config.yaml
num_hidden_layers: 13
head_dim: 32
hidden_act: "swiglu"
bias: "none"
extras: ["local attention windows", "value residuals", "a smear gate", "learned residual scales", "capped logits"]
init_std_up: 0.0434
warmup_steps: 55
final_lr_fraction: 0.0
max_seq_len: 768
doc_mask: true
max_steps: 3922
Each number is 128 + 32 x the weight over its row's rms, rounded and kept within 0 to 255. Layers, rows and columns count from 0. Numbers have three digits each. The size before them is the row's rms in percent of the matrix's.

# down: layer 5 MLP down (transposed), 448x160, rms 0.156, rows 326-372, columns 80-119
# gate: layer 5 MLP gate, 448x160, rms 0.162, rows 327-373, columns 80-119
# up: layer 5 MLP up, 448x160, rms 0.167, rows 327-372, columns 80-119
down326 099:096177123073068113127142142111061170155114128192118090140146096085154153088183043123074120115085126130158147144119148118
gate327 099:166141107084098202182102177157158087118100115124117090139164173066179130137119066129165113174102116135151179139079141109
up327 097:152136137190159185199133181122179193144128081168097152102145147122124152176088156155104150126111147123148159146075094105
down327 097:150060100111110135131156090155183168158113146109083111089164093111128172118159108102076109140117189049073137111107178079
gate328 103:101157110167113134158120142137056111118064136153112151096134172134111125077136114156178129137154105122141074130073068149
up328 100:093064144054111120125070089172216059111144151098148161128121118038127156101125188095099104101145130150119181119151123150
down328 101:084154198123096094102114119131164044157187152096196147104133133088198095133127109126094140087155102192135126080135125115
gate329 101:121100102141106103119114132166146087186161089145145194115143141101139108136204163089085102104097150140127206153087167109
up329 099:120193168155103080116160125141111181138186087094154167098146143130117181160175164120104100133189097153116113161129109097
down329 103:087096166140113107193093117161156108136132135148132171132163120085134090092188136131088105187109081124111093168055089124
gate330 098:126082110161107112124154120159123108118139128118119056129136161088171075070149177119098108151093137142140080112153066113
up330 097:144114139137180087149125131107101102106092138135151145122155093149142121115119130113093129122131152103080160172128125123
down330 098:116100092099089117154162106151188137113187100189109131154110088172078228161091077076176155115120090174087171118135089131
gate331 093:149114111092139144156144112111177130156123118132102166117120104148120119169137166106211145091164176091125184115091182136
up331 092:175113123161131077132112118168135160127137121073097109101091151141133113079103100111133140141135180094173132096127125192
down331 093:120116189127130126109172074118103167094151137122153104122138119141114122111130155131132095092073148101136107213127093133
gate332 109:198126110123132146131120131139142173124133106160124134164131162117172099130138144150155111123104094087123192103148117107
up332 099:167171162179134132063124074142169108127143114098104146172133161168188054127152129180131130162129130068111172134186092093
down332 098:098178149092150115137144136084193163128123079105129120156137154138133175142110156117078089139116150134197158117133107144
gate333 101:154149158160113139169133115065110140147140168177114136152122129144142122188154167142110211151172112165102107065132141136
up333 101:102196091077123101104144142101114150108172126139093138145147133112144080154182169115138151142170081198138128142109120104
down333 103:120106111080147066105133128112120169121103159180112086143129100143221137146071105128070090098120054092149115110158132087
gate334 099:098119109081104110139078211078109083148139160096100113118148082073086124130117144107193125090127188132087156104135078127
up334 105:178140202077105100102088095095074096137126094083138103085163166177093153117086111076156136154168070155122108138182068088
down334 107:122103135137170103117169126169051103131155088142110153098110142143107061096121117171190167103103092192107180130101066097
gate335 105:168112132144117151164148189088115131181111113068163155172139197147116138081152163146153105123143172157144073143140147184
up335 103:188064085172161060076150175120136106149157082140219087142132101083166112133123120166084149104146098148086133133117146128
down335 099:120150155144156139156204124211125115131092131179081152125075150080111126131132155115191139177112166105090129143094120083
gate336 101:119104114176193187085154170075143049137147100117139088080148167055156166154169082148101175057114146164164108153118093132
up336 106:129137109171114139132102130115116083120085119159179108133088165119145112179139092158092139122114145141188114162120141136
down336 098:142173117132130087070113136135098113138110147139133103152085144103115139177142104143105168186100153102111094153067126117
gate337 106:111114146094154129126115199115130110149147052118126123107158167111125049124144152162161071139088133163144131081143127105
up337 110:099095103119115169118080064146129085154112121134108104090168066077177128101109146083143171174143146177123143159117142201
down337 105:137129110155178103151187094119052094098153149102194142121149134138097157132050221079117076179131151083132121127103147160
gate338 098:136108158109075112062127085076086104178147148158130131095159130116119128159148159178166200137115076092068066189095156130
up338 092:113094121178100125089119142135054103142108163041154155115119143097103144081113145122085094109077125138130128122079185168
down338 098:083119120090127160080147177108162117076117187122121126131111141126155148154136110134212112098080169141137151167130127112
gate339 099:118105116171154123086166167111137121071136110133137210079087172140030116172157142125203118114157102113139147147121098148
up339 100:146109119178080140153125200122141134133178141094133128125156137167124136186118103109095094161118201160141121133188154124
down339 094:139133082113113121169107099148157157131125101105132144138086114103199150110099068163158104148193106177134121106157143140
gate340 099:086215112106085136134132128166165124111127103076114131131135107108152084160108098134107102092132080143134156192111142131
up340 103:104119159227097129152184151159113122137151160098091079152099223117161115123134147085123118139177141117111109115102081116
down340 099:140141090103130113118066164132161126079171104156139182115104135145065142121103138139116140170179170153081105086166121141
gate341 104:125183112091066104184192154076104105157148155167120064136138153149110094070123183137147146122130094103085090164107115092
up341 104:116154168124143137119117109101103157163157117171060180154143075146167081105098099048146157104201102130091140130146134117
down341 104:113134153127100107183139169112128095120162150144150112183093230138141087111089131111150162149169173142113089069079124117
gate342 101:122146144133088073115088156120198145125108133160166149126138121160125133155059166142091166153130058080099119097141113109
up342 101:152143173127151132120134193084145040156108161122163186118142173084093099146140080115117081160151179163118185159075136128
down342 106:151139126083211153094129125104129175118148096127062075166137132150109147159085146142125112110121106088126158155133171091
gate343 107:110114193116164133137210137129151098126160106177108074118139144142153115148161127066142112057079126136078146183094128161
up343 105:206116085108182096115135096120143151131158079159154145108126183113202114108163125187109153158122096132118165114105087192
down343 105:119140133175115153132136134096122102097081148121126128162106085080099134120101149143100102166092171136125146129079153148
gate344 096:119132149087108176091157117078223118118137173128171065157158107108144105104129082148099135062165117123149141118080107120
up344 101:156114109200098099107148130104117106087102134118129146100174092075138125073064133117108161088108173139082118130087221124
down344 108:121127120080022095144146120220173148095111125147163236107200089141105162116092157081149150114084111117131134104111104108
gate345 107:098134147151190040154166165128160115097128157128152096121078113067114120177211165131109152106135122116142127158167113159
up345 108:141098162152123146149120126097164118117151135144115128156166126126190148145154167076091126114097095114116085193118124143
down345 105:062112144102142135086158173129118157099130225140151157136144099129162096117162146186142117102147156131143155137141133130
gate346 097:093069121090128091096167129091142083191142177128124189146147120099111131081179184137074128096008142167078084130136158137
up346 104:133126149097163147140129134157197081125028049132107088136136143098122132138165131023100173133148158104119134114113121144
down346 106:154161116109190158129104140101068165080128170141163094133130157100133109184140054078134142109150144167152131156157177155
gate347 097:150130133135091102127104193130158147101163108116132148097145123113079128177140156152094107142064112093151147189088098093
up347 093:116178134138133108065104182068096168151177154096139107128104190163132100121048139136127133127095163154070164111136125093
down347 096:120145066133168151167149095095129108118123145113186158120156085096152133099141159128145162120176096167156150141091115139
gate348 098:116127152080177162120069117087096183114102115147152083070125155135110147130115163105144132040135146105093166176186154076
up348 094:187129080164161125155113126158125088106068123200125145157110157102119148135100099136099098099122121151058129094172097117
down348 097:129167110125097158094062176145103140100158141078087110095157140202127132103124095150123165121192106132115150121132145097
gate349 106:128156113134092123126090139152114135155146147128128123111178165107145130129076106144107162095183122157117126149062105132
up349 110:185112164165099132137133129125096109123187121154128122074110090170151133082115134106162174150157157142135180087128121104
down349 100:083107163092063166149131165123113108147222141178107102104057097131109175046106105154131186125137138155119147137171114141
gate350 101:154091161165105154178098145129133118126144174099074168147139162142096137131103131096129069159110147179134123145106204106
up350 099:162143093127115106174134152156127087112120108100107134153195138145100128139141184078107184113140138157120121140134084106
down350 100:113143194182174202116125089146110140120093092190049158167146143145112138109107149124109172192093051122149097139107082121
gate351 103:053079104159100176162182089101105161105102085160155145098078068082178135156151068121169111106128095093127130131083152064
up351 100:160113141100155119079093090073189142140110120154065154123136136154124157063146124124171199121104139086121091096136155132
down351 101:173147135151117083113146126138113108112148131115113108115184167150151127141127148078146157070146119147106070041133114096
gate352 096:118111140137138172168170076089124111102139159176152103038097073150152141137147072132191056129150169136115159118137122160
up352 095:056140142097175093128203105131156151093111163144147108071127108170083160128136096117143149119148097065130143188088108180
down352 098:171105131110116123149125088094140063148124104133109082121099103150128146111112124102130116101139163118066212124122103098
gate353 097:129097136150104107118040121129159111134122121108145127145134188116069153146129106111118124140111101129129143162087141154
up353 101:148054104123137152105098165110117130101114077101122131109130144124140154168155119101082053148110096097144116166160148118
down353 105:078144141151117172157088113103161102072081081134154091124086116138124160117129137113098100163144142062083153106154073110
gate354 097:166085138146132083059098062125100154134100118115077167177124167145074149111126201173107103101158130146099112190103081117
up354 091:148150119150132070166118135116037157104118116083115090160122172167107155148131132156122144104161155113162087107163142224
down354 091:137132138126163122130097136141132168074130107075057140090179128125154118123162168102096132140141176159103119095145195102
gate355 101:153150073111187101106145113082111081104116059153061147095141117165035167175172163108105105118134131103140123136145162096
up355 097:110104163141108170133187110112097108174165116100141094143162066138115155107082090061170134084110183156134127157116194074
down355 102:164057123095146111124153118107138160100140112134149156149149130171115101099139099106140156132097133128071073077067111095
gate356 098:100132120084058145158129156157112137134104184138138195126086163121147100109144136160130181163106159150158119109083178096
up356 100:150189174075171118087073129116078195164142101129117083173099084066160069157184109108115126169094101176135179128123123129
down356 098:147137146135071167202118095082132148151169148086126089190145106099161063155110113104197109147145102086091145121091191110
gate357 100:134129109112120182173141141115086109140117151194116094129086075075167092108144163126082143120133102128104076188117175080
up357 096:117158161101102121207126078096116158116069151129181121100077133160158136159112132115116164145170102115082191101084105162
down357 100:165113122134115095096121109138121166108125091148167125159161098132142116071142138086115080134099132146125099154137099127
gate358 095:134120185134173207121090112112137116178128142161166182088106129096115059130147138129145144170151182124096101179148140108
up358 099:212156158109114164125150063088142143134157100137104196114139155123126131123196109113114142162179122097111052043148084098
down358 099:151116083121154132102212095103106139103163141206138107164210193121150169177139126116167130165111105136075166101148099160
gate359 100:158147082085072094087075107187127078152065149129174153068125105116126148052086146154124097162116105167108080142078154118
up359 103:158077074168102144133059149079184087121144073108124090110139153095133098019134118130140148169146158130117127083161137111
down359 102:177096077068108069155141150097149158111144164128107136083089151079070157152133113149075119090102094146106162119101138114
gate360 100:113095173143129157132136151086132042152153141114155145152087068130125143164111076127117102153135128091127088146104100185
up360 095:150091186146068126089124049146085129121121138105134153158123121168183153128157116138057073111104120126094092197103113142
down360 098:155101137135119128092140184126100111165103155143102146060120141152145168177104119105124191128124132141132116130193066098
gate361 096:116123119107129141128127158102134093186123114123094060138176144103115108124165078142164129138204109113119165112208164126
up361 098:155089130113172137152129133131109132125101122130110066104155144163181062166087159087101079153219159156116128145111128102
down361 092:126115093107157158165124121169160123083092138118143170107102130090175102181107133133148116095173137112081126147104142148
gate362 100:125151114108106103113114159080147161075117093116178128125106167169116157151166077122165183082098108164106038158128152116
up362 103:097159093093162140166113104095175082045146134147085148084115161160174150102181041086155119113111129151139147131114150114
down362 104:084111126047178220173095084116093182102147101131138098143106121136137091107158148147142112072125107080138171171116139111
gate363 089:143180143139133144122105214179163124135114154138164161130137205161140127134114054095208120127135118116127142107177080140
up363 091:173157158151098169118166129118119179169184175154111161156074169178183129114125077112123076181110109149161126142093121111
down363 092:112079059150145113117102130101101168111132103119111064082170105155134084147168126097128147106106145166165154108135174113
gate364 097:146101077123202091158167161126137141094092116139160161120118048129154125100087075103199151056130101108146087156101119109
up364 099:138159090137132101108120109116130086118095136126053126109149152145112039129180136114147204098113119114062123141136092154
down364 094:097081051165119114093023099129095160169150149161177078067135102121126120110146118088153130121168144123107095111099055115
gate365 101:163161148167154107124144104131126178177175097131180097146092132145103098128143138139115130110144108076135153192109147063
up365 099:129173148133124180139139154120100102177078104142084104161122110094155133082088129150140102168139170052093143037176188147
down365 102:087137103110075101124133100103134152151101144113132106119161140102112162084163135140188095147104167190144091149122162152
gate366 087:107072145173054179131132097134149092066116113188102125125152121127135136101140101122158095154185118175131162109102127099
up366 093:100187157138190102155164112115124100130090171138123142229115102200072112158122123125139137134068136103130097144111094144
down366 087:114139174120129157109173162114122138138119153132107129120099125190069132140125101123099157123132051100122147114168103147
gate367 102:138106137164156143115113129106126109140171154090180104100117132133141111142143146150111076185156082121129194163121126112
up367 108:141116157137143127093113160152135142146102210137122170099102114109177134165138163106085081125112178159103115125058163097
down367 103:130107110079078152160123168121097085133127151119131183194105084104145169189059100036054136119103134136106136105139155122
gate368 103:089128095175107110116074132157090082143148099140129196137087127150131107140123155124137212088091092095097096180136058134
up368 101:174143130156078101154148118157158152170069132126065147081127093165149102111114131159150177090080172135071056140176112111
down368 101:171131124142150093132138097077131070140155110164100130091077147183145085115152110148172139123094161079099123090109059098
gate369 099:139083114204108110143089143133121137117167197126128140127138097146130128113147108189072080141111132135191201130100173143
up369 098:176121167104110113115119130112140174148142136140096079124146178120104113134131060139131136117072076108071202195127141132
down369 098:105148112101206136122111113135128103110166092127165106170114180141147137095096117110176108132089126126108134148123144094
gate370 100:133148163134096090158153191100137150067116117079151164109071138080138095104100117083139112056084167104157103166175142100
up370 102:130095144130144078088114116154137145059111156136157162079153109085083113161095130098115108153140156181139196102104129093
down370 101:207128111109121084157130144151107104056199113146149130109117130061141116097134186081079092087075127140167099113140135100
gate371 104:120105128137145079158173124114127128203152189094088120213144126132155099122116193119124076136064156128131123157125110198
up371 105:140135207093154138144087095144133128148114126155123137116155085124117105145123036074087164135143159139136173152184086086
down371 104:201117161071133152158093130131172090123062131121139166145120128146127128144148103143129121097102137119146176158153192158
gate372 092:174133138097125120089141148168178127101149080184123132093138133051147086215139148138162094112136098129162082150167166137
up372 091:147148149129153124141133191103086156172158146145090147171127144129124116170166101118136094098147092132142113094106154097
down372 089:136124105114112096108161074153109154100167105190132165124177149079121139175179153127132125123167168084128082136051139117
gate373 086:143144079120123124089105141117094109169125121126060080131160103141089150182091184154128118119204094076103143114065144175